config = dict(
    head_dim=64,
    vocab_size=5717,
    norm='rmsnorm',
    norm_place='pre',
    rope_fraction=0.5,
    init_std_o=0.00786,
    optimizer='muon_variant',
    schedule='wsd',
    batch_tokens=32768,
    doc_mask=True,
)
Each number is 50 + 12 x the weight over its row's rms, rounded and kept within 0 to 99. Layers, rows and columns count from 0. The size before them is the row's rms in percent of the matrix's.

# layer 3 MLP up, 1024x256, rms 0.144, rows 935-989, columns 192-255
077:52 56 56 40 42 52 59 54 40 50 81 71 49 54 61 45 69 57 51 77 41 26 52 57 39 50 34 41 56 46 44 60 61 33 27 33 60 52 45 60 52 49 51 58 28 51 52 59 65 39 46 44 66 67 55 38 48 45 61 40 36 25 44 46
101:35 56 57 35 38 38 55 57 49 34 38 55 49 84 38 42 46 35 48 54 46 68 61 36 29 49 50 47 47 42 70 32 41 35 59 62 51 46 34 51 42 58 70 40 61 23 62 48 46 43 53 36 44 50 45 67 47 49 39 50 39 51 45 44
097:64 70 64 48 56 60 55 57 63 40 44 46 69 61 40 42 59 28 43 62 36 69 60 33 74 44 39 56 56 62 45 52 42 38 62 40 54 40 73 59 46 36 54 64 49 48 57 49 44 58 57 24 48 40 51 35 41 51 42 28 33 61 65 41
095:11 56 56 51 61 65 60 59 59 74 40 46 52 43 38 38 55 52 42 53 41 58 40 36 65 49 48 64 54 49 51 43 38 67 65 72 40 34 50 69 65 47 69 64 48 49 48 48 32 61 84 33 45 21 50 49 56 58 44 42 40 35 60 56
088:59 35 49 41 32 45 40 37 41 39 35 49 61 54 53 25 51 29 48 55 51 60 50 42 38 58 60 67 45 67 17 56 50 41 55 49 46 56 56 49 48 55 44 58 47 62 56 38 54 35 55 40 46 58 53 74 43 24 49 50 67 40 46 70
109:39 65 35 39 50 50 46 44 47 57 55 69 60 50 72 39 51 65 54 54 58 59 32 27 75 57 32 48 42 57 47 47 43 44 74 45 44 26 47 42 39 53 46 40 55 59 60 67 56 16 43 51 51 59 58 45 58 48 54 62 51 37 48 54
104:53 28 35 46 19 30 69 32 37 67 38 65 70 40 54 27 49 41 77 61 60 52 47 44 48 72 35 57 41 31 48 54 61 51 57 50 49 37 52 27 65 54 51 37 41 44 52 65 51 35 52 22 50 48 45 46 55 48 51 44 48 47 44 42
099:46 66 54 40 60 40 48 56 26 58 33 67 51 56 54 48 42 59 56 65 39 55 49 64 64 53 41 48 74 47 53 35 65 62 41 53 60 45 65 40 48 38 66 66 47 47 65 35 48 43 46 38 54 54 56 69 58 46 54 46 75 40 40 72
095:47 35 19 60 56 38 62 56 49 47 50 64 52 66 42 76 47 50 59 51 39 66 48 50 45 36 52 56 47 57 43 66 57 45 51 35 28 48 18 53 44 48 40 57 57 50 77 59 52 46 39 44 49 39 41 35 38 58 52 60 53 47 42 35
108:53 29 47 49 46 51 38 58 40 58 50 52 47 46 45 65 69 49 66 43 56 69 65 53 59 50 53 56 42 43 68 42 46 53 72 47 58 42 48 64 65 39 25 43 37 61 36 44 27 40 30 47 56 51 34 61 63 22 55 60 47 34 49 37
100:25 53 68 37 43 38 62 49 44 41 48 60 59 45 54 56 31 54 60 45 32 37 13 53 58 59 32 52 59 60 45 50 52 60 39 76 51 58 44 54 32 72 22 59 40 46 50 47 34 66 57 60 67 44 47 63 41 46 48 63 57 56 40 47
099:49 46 48 34 68 50 22 50 54 64 37 49 48 35 59 52 30 76 28 42 34 49 33 57 52 51 51 41 40 66 38 39 53 31 49 57 41 54 52 48 47 29 44 55 43 37 42 41 82 67 45 48 40 64 57 41 40 40 79 44 42 44 40 51
111:40 57 50 55 62 64 58 42 53 32 68 64 51 52 65 57 56 72 42 59 57 48 47 37 49 51 54 62 61 78 56 58 53 47 48 66 53 49 54 63 52 53 64 77 47 49 47 51 49 51 58 52 62 74 38 42 54 49 76 54 65 52 22 45
093:53 48 42 39 28 40 51 45 40 51 59 63 48 51 50 46 57 68 50 63 34 35 66 42 37 32 48 55 54 58 55 43 53 41 61 39 59 47 77 53 53 53 38 65 63 73 44 46 72 52 52 46 70 56 57 49 61 41 54 38 42 51 52 75
100:57 47 54 35 57 45 47 52 20 38 61 49 47 50 60 65 51 69 44 57 42 43 65 44 57 45 54 53 65 54 35 40 39 53 34 29 67 58 52 55 61 70 59 57 26 45 47 35 60 47 61 49 45 67 51 77 51 52 35 59 65 45 42 55
109:54 79 57 46 47 68 54 36 62 48 59 57 56 41 44 53 61 59 36 30 44 52 56 24 50 55 33 56 58 30 46 48 42 40 13 65 56 39 35 54 62 55 54 34 45 43 71 42 56 27 29 44 42 64 18 65 25 45 65 36 58 46 33 49
106:25 64 57 59 86 70 53 51 52 71 49 41 60 43 65 55 51 53 52 29 45 55 55 39 60 53 51 48 60 56 59 47 48 61 38 29 36 43 25 51 74 43 64 67 55 47 38 43 53 44 36 35 55 41 74 46 29 49 31 58 44 50 52 60
097:41 42 50 49 46 44 32 68 47 62 58 54 67 64 53 42 67 64 59 24 51 53 45 46 50 55 52 44 70 51 57 43 61 57 43 49 49 61 50 59 50 39 40 36 42 39 30 36 65 42 53 54 48 42 25 34 31 35 47 55 50 64 39 59
105:55 44 34 55 73 58 50 43 39 30 50 48 47 48 51 38 51 58 62 43 42 46 41 46 55 59 66 41 49 34 52 66 36 54 59 48 49 44 44 52 51 42 52 44 44 50 57 56 37 22 73 48 54 93 50 56 51 47 48 62 60 51 75 38
098:27 34 48 64 40 65 67 60 52 39 68 46 57 56 76 62 49 35 59 41 42 54 47 47 47 60 62 45 42 55 55 47 40 55 51 66 35 32 35 52 50 65 36 53 57 62 44 61 45 55 65 38 36 54 64 70 37 48 60 48 44 56 68 44
108:46 64 34 38 29 33 45 44 43 42 48 53 58 56 46 61 53 54 17 27 48 35 29 54 60 71 69 70 59 49 60 46 69 47 37 73 52 44 58 56 57 44 40 42 73 34 44 55 44 60 46 54 41 61 54 38 41 35 54 55 66 38 48 53
084:38 76 46 36 35 78 54 58 29 46 55 51 23 47 51 47 57 49 46 39 54 30 47 58 38 46 34 49 43 62 73 52 50 46 71 67 33 51 40 49 49 50 55 70 61 55 38 35 54 36 47 41 42 43 68 45 63 54 48 36 55 40 60 38
100:42 67 75 47 51 69 48 60 47 58 35 38 55 22 43 61 44 55 51 70 34 45 58 37 40 28 31 19 60 56 67 33 63 49 70 59 54 47 48 62 73 40 42 62 50 30 47 46 60 69 26 46 63 65 48 51 49 49 47 49 39 54 61 50
097:57 54 50 71 37 56 52 48 40 29 63 67 54 40 52 55 43 50 53 42 50 62 77 43 33 44 61 52 38 49 26 64 52 54 69 69 39 69 49 31 45 66 67 64 57 55 25 67 58 35 44 57 49 52 37 57 50 49 56 47 55 58 43 43
090:51 64 49 36 65 61 40 67 51 32 80 61 46 67 25 77 64 51 50 36 39 41 35 51 19 43 46 30 39 34 46 53 86 32 57 40 54 51 56 75 54 33 60 47 55 71 36 30 49 61 50 52 48 59 52 63 35 47 41 58 50 31 48 48
088:71 60 67 49 38 43 32 41 52 39 49 50 47 39 50 30 48 61 69 45 45 74 58 29 51 44 43 58 46 49 69 56 61 32 52 55 66 33 58 44 43 51 38 51 53 66 63 49 49 48 53 37 68 43 60 49 70 37 42 62 47 48 42 40
092:54 66 62 59 49 81 24 46 56 47 44 70 46 42 44 61 53 46 57 33 18 60 35 53 49 46 52 34 62 33 51 54 74 40 53 69 44 45 29 36 60 52 41 67 51 70 57 42 37 55 80 43 61 65 61 47 65 51 44 55 51 52 26 64
102:34 60 20 27 38 56 34 44 53 55 41 40 57 64 65 64 36 44 63 47 61 29 22 42 50 57 40 66 57 47 44 56 58 33 48 26 50 62 51 56 48 38 64 32 50 30 49 41 52 55 49 47 36 43 31 74 57 54 50 36 42 56 39 61
090:34 51 31 32 59 62 36 41 57 47 52 60 65 49 48 44 52 57 27 43 63 53 48 55 61 55 55 48 51 35 55 77 29 63 30 43 33 48 37 59 45 57 42 50 51 60 57 33 35 71 42 60 31 52 49 52 35 63 40 70 45 46 56 28
094:46 68 39 61 49 54 47 43 33 59 40 54 56 57 58 56 57 77 49 66 50 53 53 47 52 59 54 53 65 57 53 57 85 33 46 66 43 68 53 56 56 24 51 37 76 55 34 55 30 62 61 25 39 33 83 49 49 35 57 29 57 61 28 45
124:53 58 53 71 41 41 62 35 55 58 62 57 59 63 43 69 58 41 47 47 45 50 33 25 52 38 43 65 61 52 69 40 40 47 55 52 46 40 39 62 59 65 42 56 35 51 77 49 56 70 42 45 51 75 29 51 33 46 64 57 44 36 54 44
096:46 49 59 59 32 56 74 39 36 59 50 43 59 58 36 28 47 55 35 43 47 53 58 63 49 48 24 24 48 46 64 58 44 50 35 54 16 39 38 57 52 47 47 48 25 61 30 61 68 53 31 69 42 47 60 35 35 50 44 63 50 39 58 57
107:36 43 55 52 29 66 40 35 66 51 38 53 57 63 44 70 62 65 57 48 84 53 49 54 50 58 40 44 42 35 42 51 43 41 49 67 50 51 44 48 57 34 44 54 51 48 55 51 59 17 51 56 59 58 58 40 54 60 64 74 39 70 37 66
092:53 31 57 72 36 55 50 34 48 44 38 64 33 49 54 34 40 69 50 64 45 62 38 60 40 40 53 70 66 43 55 52 73 28 62 38 39 47 59 54 56 54 58 47 49 53 66 51 48 40 52 37 73 41 41 50 56 18 59 52 47 54 64 48
103:55 58 57 76 62 41 33 46 59 58 60 55 40 27 67 43 56 58 54 53 73 67 61 66 42 24 60 36 40 44 63 74 60 42 55 39 49 30 53 59 58 32 38 49 75 53 53 53 52 47 57 51 53 89 37 65 57 47 45 48 44 57 36 52
098:60 60 53 27 34 39 30 59 56 40 62 67 50 79 49 43 55 56 67 53 33 67 76 44 56 55 57 69 50 57 64 64 67 53 66 55 33 68 49 50 75 72 34 45 43 28 37 63 75 57 66 36 44 65 47 49 36 43 53 37 56 52 49 61
095:53 62 63 75 55 31 58 40 34 51 39 59 60 43 18 54 59 40 56 45 36 52 33 51 28 39 41 52 46 54 41 58 38 49 60 51 58 55 41 52 34 63 44 59 50 40 42 37 76 52 46 25 42 34 31 38 60 52 55 78 49 48 42 34
090:38 60 27 44 49 68 51 47 54 55 60 46 56 41 69 50 58 38 66 32 71 43 30 49 29 63 51 87 52 47 52 40 47 22 36 40 35 48 44 32 41 59 59 45 44 43 57 66 69 62 40 64 59 66 41 37 47 64 47 51 52 54 66 56
099:47 51 63 58 47 41 64 60 41 44 59 49 74 40 68 40 63 50 46 51 59 55 28 51 40 62 26 59 62 71 50 54 53 52 66 46 56 40 44 49 32 44 66 45 55 52 50 54 48 39 66 50 67 54 47 75 41 59 65 36 50 54 61 43
120:55 34 65 54 43 56 60 27 46 81 64 55 61 17 25 38 37 62 44 56 54 72 47 32 40 72 61 60 48 58 36 47 51 59 71 41 59 47 45 56 44 63 59 44 42 57 32 55 33 41 39 37 64 47 59 55 42 52 49 41 58 59 45 47
094:35 60 52 51 54 22 61 42 77 43 70 48 52 43 49 43 48 36 41 44 49 40 32 39 41 54 37 49 36 57 43 58 59 55 60 60 32 41 41 55 50 55 46 80 48 47 51 51 41 52 60 52 49 57 44 41 59 65 54 70 74 50 57 37
096:63 51 34 47 52 37 42 48 44 52 62 36 57 45 38 37 58 45 37 54 50 50 68 51 80 43 53 47 36 43 34 63 28 52 50 58 41 48 47 50 38 62 65 31 61 74 40 61 60 43 43 29 44 76 42 32 43 73 52 54 50 28 45 48
102:30 60 43 36 67 63 59 39 42 48 59 67 73 39 36 62 43 64 32 45 57 23 63 48 29 47 62 42 52 62 28 49 60 33 55 65 62 59 43 60 56 55 60 52 75 68 40 44 64 67 46 39 57 69 76 28 55 57 61 45 54 68 48 71
090:54 50 47 22 47 54 44 67 51 42 61 63 64 48 42 43 29 67 25 45 32 36 50 35 59 43 36 55 52 52 61 77 51 44 59 59 48 47 61 45 62 54 56 43 54 50 55 37 62 44 54 32 52 48 51 59 62 36 55 45 36 59 57 49
106:41 43 62 30 34 64 52 33 67 50 49 27 44 57 57 51 59 37 51 50 51 39 42 38 55 44 68 34 58 51 78 42 61 39 60 74 41 22 40 41 53 73 56 38 56 50 58 53 65 46 49 57 41 48 38 41 58 32 42 54 69 58 64 42
109:30 50 48 37 40 30 44 58 20 63 68 70 37 53 71 85 40 32 43 27 34 47 64 65 38 58 42 63 48 48 54 56 58 39 51 62 60 45 42 65 70 48 50 24 39 53 61 48 58 43 61 33 63 60 51 38 32 53 56 39 63 39 66 55
098:36 56 55 34 60 68 52 46 69 41 53 21 21 56 44 45 42 56 65 53 59 56 64 54 41 31 36 40 55 50 31 65 44 67 40 38 42 30 61 50 44 55 43 57 33 48 39 59 35 47 34 32 49 45 42 68 62 53 36 56 51 50 57 77
100:44 39 30 33 49 52 51 61 52 43 53 44 42 61 40 40 41 68 39 76 38 49 74 47 68 67 69 53 24 48 49 58 46 39 49 53 45 40 41 43 44 35 58 45 60 57 56 56 55 41 52 29 25 70 28 52 31 49 38 60 62 37 68 58
099:61 72 62 43 44 42 41 52 64 41 41 57 52 73 55 45 48 46 42 63 46 46 35 53 53 45 62 70 28 52 48 40 64 41 39 41 33 51 40 68 38 37 49 56 44 50 35 27 68 63 61 44 52 64 43 32 49 43 64 34 41 50 44 65
104:48 37 47 52 39 47 42 66 52 74 33 37 66 42 42 50 44 70 52 50 60 74 57 44 50 27 52 29 29 43 57 44 54 41 59 57 73 57 20 56 70 46 58 47 54 67 52 84 45 43 41 58 45 61 38 48 48 35 60 52 39 43 47 55
093:59 31 68 29 38 31 32 65 50 26 56 58 40 39 51 52 46 31 33 60 53 61 55 34 53 68 53 55 46 82 60 38 62 23 39 43 65 45 38 16 64 40 60 47 54 36 36 47 59 57 45 57 52 55 56 45 63 52 51 57 50 50 59 50
093:48 76 61 55 22 50 46 43 65 26 59 75 43 47 57 54 37 42 63 63 53 58 48 37 54 56 62 43 59 31 27 41 39 49 32 65 58 41 47 37 36 49 47 52 65 65 33 49 76 41 49 53 49 43 33 58 45 51 38 42 49 26 56 50
101:40 44 46 59 47 41 68 44 44 58 36 34 61 54 48 49 44 41 34 56 51 60 42 41 44 42 07 62 59 51 54 46 41 35 25 34 69 43 16 53 70 53 39 49 40 40 35 54 44 48 50 52 40 66 58 68 39 53 39 50 60 67 56 30
077:46 49 36 56 48 40 62 31 33 60 53 48 51 70 47 48 50 71 61 54 43 30 45 57 48 19 46 62 59 68 55 62 60 36 45 55 65 44 40 53 57 56 46 44 44 52 53 64 53 39 23 52 35 38 34 44 35 61 50 64 67 37 64 53
111:44 63 41 59 71 41 41 35 52 46 55 67 36 64 39 58 44 67 64 45 55 46 29 45 52 50 71 65 46 63 65 53 54 48 48 74 53 59 36 42 65 49 45 72 48 61 58 33 61 55 34 58 43 68 52 54 15 35 66 63 51 45 45 38
# layer 3 MLP down (transposed), 1024x256, rms 0.0673, rows 935-988, columns 192-255
126:46 62 57 50 52 48 34 44 47 53 38 32 44 35 44 58 47 54 63 55 44 42 53 56 55 73 47 44 43 66 45 41 60 38 43 38 58 74 49 55 57 62 38 65 43 24 60 54 27 56 50 40 53 68 40 50 35 37 61 68 74 40 61 51
094:44 56 68 22 61 60 66 22 52 33 54 39 51 63 56 46 47 37 60 53 47 55 88 63 55 28 30 48 34 26 40 52 71 57 50 41 53 56 50 50 25 46 34 49 53 46 58 55 47 36 50 39 35 36 44 55 59 42 52 42 57 40 41 54
107:72 77 54 47 60 42 45 60 20 35 54 41 37 75 37 42 59 58 56 57 52 26 55 76 41 43 40 44 43 39 37 78 58 49 73 62 38 76 44 60 56 51 57 58 55 47 50 58 51 49 43 24 70 52 44 42 58 57 55 77 50 70 49 50
087:78 60 39 64 65 44 22 64 54 50 46 55 46 63 24 34 53 32 41 45 54 55 78 36 49 51 53 69 50 42 49 22 48 62 31 63 53 69 22 51 52 45 67 61 58 41 44 62 51 41 37 53 56 46 42 42 37 44 40 57 63 68 59 46
130:49 50 39 60 62 35 60 42 70 53 46 53 51 53 24 56 71 36 53 61 54 53 53 58 44 30 35 47 45 36 67 37 48 62 64 39 39 59 53 39 53 44 73 47 29 63 34 56 49 66 57 43 53 66 45 42 73 27 39 78 45 62 47 55
098:48 50 39 45 36 60 39 61 44 44 50 46 49 62 36 43 53 55 47 50 48 58 55 44 48 62 46 46 43 65 31 63 42 40 62 44 48 45 50 45 52 41 40 40 49 67 60 46 42 48 61 52 42 58 43 55 71 53 64 44 77 49 58 56
065:61 54 43 39 55 55 62 53 58 61 39 60 63 55 41 66 56 42 57 58 55 54 19 48 61 38 43 60 59 45 37 38 52 45 63 48 63 41 53 76 39 60 29 49 38 72 52 46 44 79 44 55 50 52 52 44 39 63 37 42 54 78 43 41
098:68 38 59 40 44 66 53 56 62 53 68 37 47 49 45 36 20 45 41 77 68 48 62 31 53 59 39 54 33 32 36 37 50 57 70 39 54 31 62 44 44 59 58 62 53 59 61 55 52 66 59 50 39 37 56 49 50 84 71 55 43 57 45 52
083:62 43 43 25 66 60 56 52 51 51 40 19 48 49 36 33 40 57 32 64 49 43 46 44 52 58 53 27 42 41 66 46 69 69 49 41 46 61 62 59 40 55 44 56 78 48 30 25 42 67 26 58 51 74 54 43 52 50 50 73 49 53 55 51
087:51 47 72 46 53 63 39 51 52 56 69 43 49 71 66 49 57 69 55 37 62 50 30 69 54 42 30 44 64 58 60 48 47 57 62 51 47 46 49 67 73 39 50 57 46 45 73 74 57 56 41 34 56 45 50 26 37 51 61 55 53 67 86 49
065:45 59 51 51 59 48 59 62 48 53 53 40 70 45 49 76 48 35 56 44 43 64 28 46 46 54 62 44 35 60 52 40 36 42 28 41 41 51 46 61 51 64 61 39 51 38 70 50 45 65 45 54 56 39 56 57 51 36 35 29 37 64 33 62
109:54 57 49 70 71 57 46 51 34 40 43 61 31 46 52 54 63 55 43 37 56 27 43 50 56 75 56 61 45 64 65 53 67 39 60 59 36 70 69 26 44 37 47 46 67 46 49 58 55 55 70 62 23 52 47 58 30 38 35 49 29 25 51 41
097:50 61 64 43 44 68 52 51 59 51 64 31 44 45 78 53 53 52 48 42 68 69 40 39 41 63 45 30 68 41 61 46 46 52 60 48 71 42 40 52 56 34 66 68 61 43 53 33 60 59 30 59 47 50 64 50 65 45 47 30 48 44 45 57
083:52 38 44 76 73 58 57 53 50 49 27 61 45 53 32 54 38 39 64 49 57 51 46 49 58 49 51 45 54 58 39 48 55 66 39 53 36 42 45 51 27 50 69 44 38 28 49 43 29 68 56 36 66 47 47 47 44 68 50 52 55 41 49 23
150:79 40 26 59 38 48 62 57 51 33 21 38 61 41 54 45 53 62 57 22 67 26 63 70 58 62 54 65 44 53 38 36 48 55 69 50 55 50 31 38 45 45 74 37 42 55 52 60 54 36 60 69 31 60 85 47 57 65 38 53 51 61 75 58
054:35 41 42 41 57 64 58 45 48 40 66 43 65 51 39 47 52 31 68 50 53 47 40 64 73 61 60 37 61 28 42 35 43 49 59 49 53 40 23 39 46 35 47 48 63 40 55 65 60 51 65 59 62 34 58 59 51 40 51 41 73 66 53 60
096:50 68 42 60 48 34 60 57 49 55 58 36 38 53 35 46 38 45 44 42 27 39 60 59 56 43 45 47 51 59 67 41 45 49 51 61 56 66 56 65 38 40 59 55 48 59 86 41 56 50 64 51 45 49 72 60 60 60 61 22 53 57 52 66
100:65 50 53 36 47 39 55 45 54 53 47 49 55 48 78 65 51 54 70 78 36 58 40 64 63 45 71 48 50 61 51 51 29 58 43 47 71 29 51 40 39 39 33 73 28 54 54 50 62 36 52 54 45 55 64 44 59 50 31 51 57 42 40 53
042:59 39 58 57 27 71 62 53 55 69 42 52 50 63 60 62 41 52 66 61 59 41 51 50 52 36 39 49 37 54 49 55 57 60 48 39 41 37 61 41 48 62 59 38 69 62 53 59 44 38 37 50 47 16 51 40 48 45 29 42 56 62 40 53
091:37 58 54 48 44 61 57 50 46 57 26 69 43 30 39 48 55 41 38 49 38 57 32 55 40 46 49 77 65 69 55 47 53 43 42 56 56 37 45 35 63 34 37 59 36 20 61 68 38 46 53 60 54 39 46 54 57 75 42 50 86 63 47 38
097:47 63 65 53 52 42 35 33 60 36 45 35 50 42 44 50 55 44 14 35 57 33 59 45 47 71 54 61 34 51 41 44 44 58 66 61 52 57 61 54 44 59 43 39 61 47 43 53 57 49 35 49 41 49 49 78 44 46 67 53 45 41 64 62
144:46 21 52 56 78 62 42 36 56 68 54 42 51 55 50 46 62 62 51 45 57 26 32 52 51 36 59 36 50 40 47 60 58 44 37 50 27 36 66 40 29 55 52 35 62 53 59 61 37 48 46 44 38 46 66 52 63 48 46 46 61 45 68 42
128:53 50 50 46 58 49 47 66 60 55 62 53 60 46 57 43 63 41 64 54 51 65 57 33 46 40 49 54 56 45 51 39 38 81 56 45 50 61 56 42 67 79 40 49 38 87 52 43 34 49 59 70 46 40 31 51 40 49 32 57 32 30 58 35
103:57 53 84 52 29 53 38 95 62 53 41 52 63 67 69 53 43 46 36 56 70 62 57 78 46 44 39 63 40 66 52 57 55 62 38 57 45 51 38 55 24 58 59 60 70 51 29 44 73 49 59 73 39 60 47 63 47 55 41 29 48 63 33 54
118:70 56 47 41 42 37 50 56 52 38 34 44 29 41 57 46 38 30 43 44 28 42 77 48 55 45 71 57 70 60 76 73 54 51 66 28 35 33 50 40 54 43 60 56 45 43 57 48 61 62 47 31 39 66 49 40 44 65 45 65 63 57 37 46
114:65 59 53 65 40 33 38 76 35 54 41 49 66 47 40 30 50 28 44 80 26 45 65 50 59 70 53 43 54 50 64 52 33 46 72 51 41 51 44 37 41 52 57 61 43 51 53 66 58 61 58 65 53 58 47 36 15 46 37 54 64 48 53 39
123:39 58 56 53 81 65 48 54 43 30 32 37 54 35 32 37 50 72 41 39 58 35 36 57 62 29 61 33 47 53 61 66 25 54 50 78 53 61 38 43 40 66 33 33 48 62 55 34 41 52 86 46 50 26 49 38 43 67 51 63 72 52 44 28
106:24 54 58 49 49 54 53 43 70 30 31 41 41 51 50 32 58 37 54 45 28 59 41 40 32 49 39 26 45 18 32 46 69 68 58 48 44 37 56 64 50 49 47 31 57 41 49 34 70 62 51 56 51 21 48 55 73 43 55 44 45 62 65 56
100:61 56 52 41 45 49 57 61 36 48 45 30 62 69 55 34 58 64 54 48 41 53 52 50 38 64 46 29 56 58 45 51 52 52 52 35 41 62 39 34 47 46 62 54 51 29 54 39 39 47 71 52 65 55 54 32 52 55 72 45 45 61 60 49
096:27 19 42 64 56 52 37 44 25 66 50 50 47 43 65 71 19 64 40 67 61 57 60 69 54 48 48 43 37 44 54 59 50 44 36 46 48 49 44 44 56 45 49 38 61 67 55 67 55 60 47 39 53 31 53 57 43 55 49 46 45 52 47 52
032:39 48 35 52 35 47 54 60 27 35 44 37 47 61 64 61 55 60 78 47 52 61 49 58 45 63 70 55 27 50 70 52 22 18 38 29 64 43 44 58 25 41 40 50 56 40 23 39 48 59 80 48 46 48 35 44 52 48 36 51 42 43 65 68
122:37 46 61 46 47 41 33 64 79 47 64 49 73 27 41 71 24 71 44 43 40 55 36 56 43 51 63 50 51 69 49 32 74 58 49 50 77 43 62 47 47 69 43 48 43 45 54 35 41 53 64 62 61 61 59 46 54 54 37 54 48 29 48 52
085:62 33 64 51 62 60 43 50 53 81 34 38 59 48 44 57 60 36 53 64 81 47 42 43 67 63 55 39 36 43 35 52 37 52 40 59 59 63 48 69 51 38 31 48 31 37 54 61 65 67 51 54 34 56 37 43 79 37 66 53 58 50 70 51
120:53 52 42 41 59 31 57 43 69 52 52 35 45 42 49 52 24 36 68 34 21 47 62 51 53 54 53 47 52 47 43 40 58 59 68 46 36 41 60 60 51 39 53 59 49 35 64 47 36 67 55 45 48 31 33 50 40 30 51 36 58 39 63 68
107:32 22 64 78 49 33 43 56 38 34 58 51 52 29 54 59 52 44 45 68 59 57 46 59 72 59 40 54 49 58 41 69 56 50 49 49 40 37 48 51 43 59 39 61 55 52 33 42 40 35 45 78 55 67 66 45 61 54 49 53 58 62 33 67
117:41 65 43 52 47 44 44 57 45 45 46 28 43 37 66 47 46 49 42 68 53 54 46 47 42 66 48 46 50 57 68 35 51 50 39 51 44 52 57 52 58 26 59 34 40 68 46 53 52 76 46 62 53 47 40 31 08 43 49 59 52 39 46 50
091:24 53 54 46 47 71 37 49 67 51 53 55 66 39 32 39 55 42 54 44 56 56 59 39 40 60 62 67 55 70 62 80 38 65 61 23 66 50 66 49 57 55 49 45 51 67 39 55 48 61 41 66 49 52 41 45 47 49 59 68 29 81 49 50
108:28 50 48 45 37 55 40 52 63 21 40 57 59 22 44 58 44 63 49 32 45 47 52 50 40 60 51 41 36 47 77 57 38 55 48 49 40 65 38 38 34 48 47 51 61 33 45 62 34 82 68 55 48 49 47 54 45 45 58 56 45 73 56 56
120:42 51 54 45 47 58 61 32 51 37 39 58 61 30 44 35 53 46 59 56 47 44 63 82 27 39 71 50 47 40 40 60 42 70 64 44 40 57 70 41 42 30 52 64 52 45 32 57 69 65 31 77 56 51 55 55 31 43 51 60 57 52 63 50
091:52 45 48 63 31 53 51 58 61 43 58 58 51 43 41 34 45 63 50 62 57 41 57 50 60 77 46 60 37 55 49 52 53 43 60 42 57 47 58 62 43 39 76 47 48 59 52 26 48 43 45 56 67 43 69 44 29 45 47 53 43 58 71 35
109:45 55 47 46 24 57 41 48 44 57 62 57 58 43 55 40 57 29 66 68 55 43 48 56 74 65 34 64 52 49 39 58 64 46 50 38 49 40 53 62 34 64 47 44 69 43 40 45 62 50 51 49 58 62 51 63 40 54 53 49 46 57 54 43
141:39 64 44 43 51 51 51 64 47 52 39 34 56 45 53 54 42 56 49 57 58 55 40 48 49 27 49 42 47 36 56 53 46 60 53 48 23 63 40 39 50 78 36 36 50 57 56 40 53 51 57 50 73 55 50 43 58 68 74 38 51 63 36 43
113:55 51 29 58 58 44 42 23 50 47 52 60 78 41 22 73 33 48 66 41 20 40 40 75 42 60 48 27 35 60 62 81 43 59 56 39 68 61 46 35 60 60 60 61 53 50 62 48 28 30 42 47 42 37 35 59 60 71 45 40 41 65 54 50
036:51 50 44 53 42 55 49 75 58 38 39 30 32 27 61 56 65 47 35 47 44 50 48 67 51 50 56 27 70 50 49 40 69 44 32 51 49 38 45 56 70 37 76 32 44 47 61 46 52 56 57 59 50 43 50 61 56 42 55 45 26 72 60 64
075:46 44 47 40 52 34 52 70 38 66 77 39 44 47 56 41 75 50 39 61 37 56 45 23 74 60 55 50 73 49 52 58 57 39 66 40 40 40 36 47 30 43 51 49 63 37 75 47 70 55 49 46 59 42 61 65 59 38 56 57 55 52 45 62
121:56 35 72 73 75 59 79 41 27 44 41 52 33 50 51 48 54 28 39 48 42 51 71 46 55 57 39 50 41 31 49 21 77 53 64 48 54 46 45 48 50 51 30 37 38 50 52 37 58 56 59 56 47 40 40 37 47 49 71 46 61 61 58 54
088:53 66 32 54 52 51 51 20 72 59 68 37 45 52 51 52 52 59 54 56 56 50 49 39 31 42 48 51 39 36 52 68 33 54 55 26 47 35 55 51 52 59 37 65 58 54 61 63 39 58 47 34 21 47 44 71 36 43 41 24 56 32 37 43
084:40 50 49 59 42 40 44 48 62 43 71 52 66 43 32 45 55 45 63 45 50 58 43 65 62 34 42 48 40 62 39 54 34 67 50 47 66 36 55 52 48 38 56 68 24 46 47 46 43 51 47 47 38 18 45 61 69 53 45 36 53 46 56 38
066:43 26 27 58 65 34 46 69 49 42 35 25 68 32 45 42 65 51 58 47 54 45 55 55 62 68 64 71 50 54 55 61 45 45 65 41 79 55 66 52 42 54 52 33 57 54 73 64 45 30 50 54 39 61 33 58 47 48 49 50 62 53 54 60
065:48 45 61 61 48 46 64 49 56 61 44 25 59 62 66 54 30 28 38 69 65 80 61 51 50 49 38 25 30 52 62 41 48 46 45 55 46 54 66 41 36 52 67 38 40 41 53 48 53 52 49 55 63 50 46 57 44 31 48 71 38 39 60 44
096:43 56 64 44 70 56 51 41 31 59 38 34 46 41 57 55 53 67 71 53 34 31 65 37 41 41 42 39 28 52 53 38 52 59 50 51 43 51 80 53 30 52 37 43 33 46 80 50 36 45 66 49 67 38 67 63 73 42 46 48 69 70 46 32
117:38 38 49 56 62 60 70 63 74 34 36 60 56 53 61 50 45 51 59 48 58 56 68 58 48 65 72 27 53 52 39 50 53 40 64 29 33 59 41 49 49 52 43 33 64 60 51 39 46 56 60 68 76 28 70 53 49 50 38 44 26 60 68 37
098:45 50 37 64 49 26 53 70 61 48 48 52 57 57 64 42 57 66 58 64 31 55 41 53 45 34 77 60 61 36 45 37 49 67 38 40 40 57 63 53 74 57 45 59 47 49 53 49 33 54 77 27 46 73 58 57 64 34 69 49 51 47 58 55
111:71 32 60 41 49 50 50 33 56 21 35 51 42 45 45 41 34 44 45 35 50 64 42 37 49 65 60 39 47 39 67 58 47 59 37 37 48 51 53 53 56 47 31 42 43 34 45 17 36 55 70 46 65 51 68 64 48 57 57 64 29 68 57 57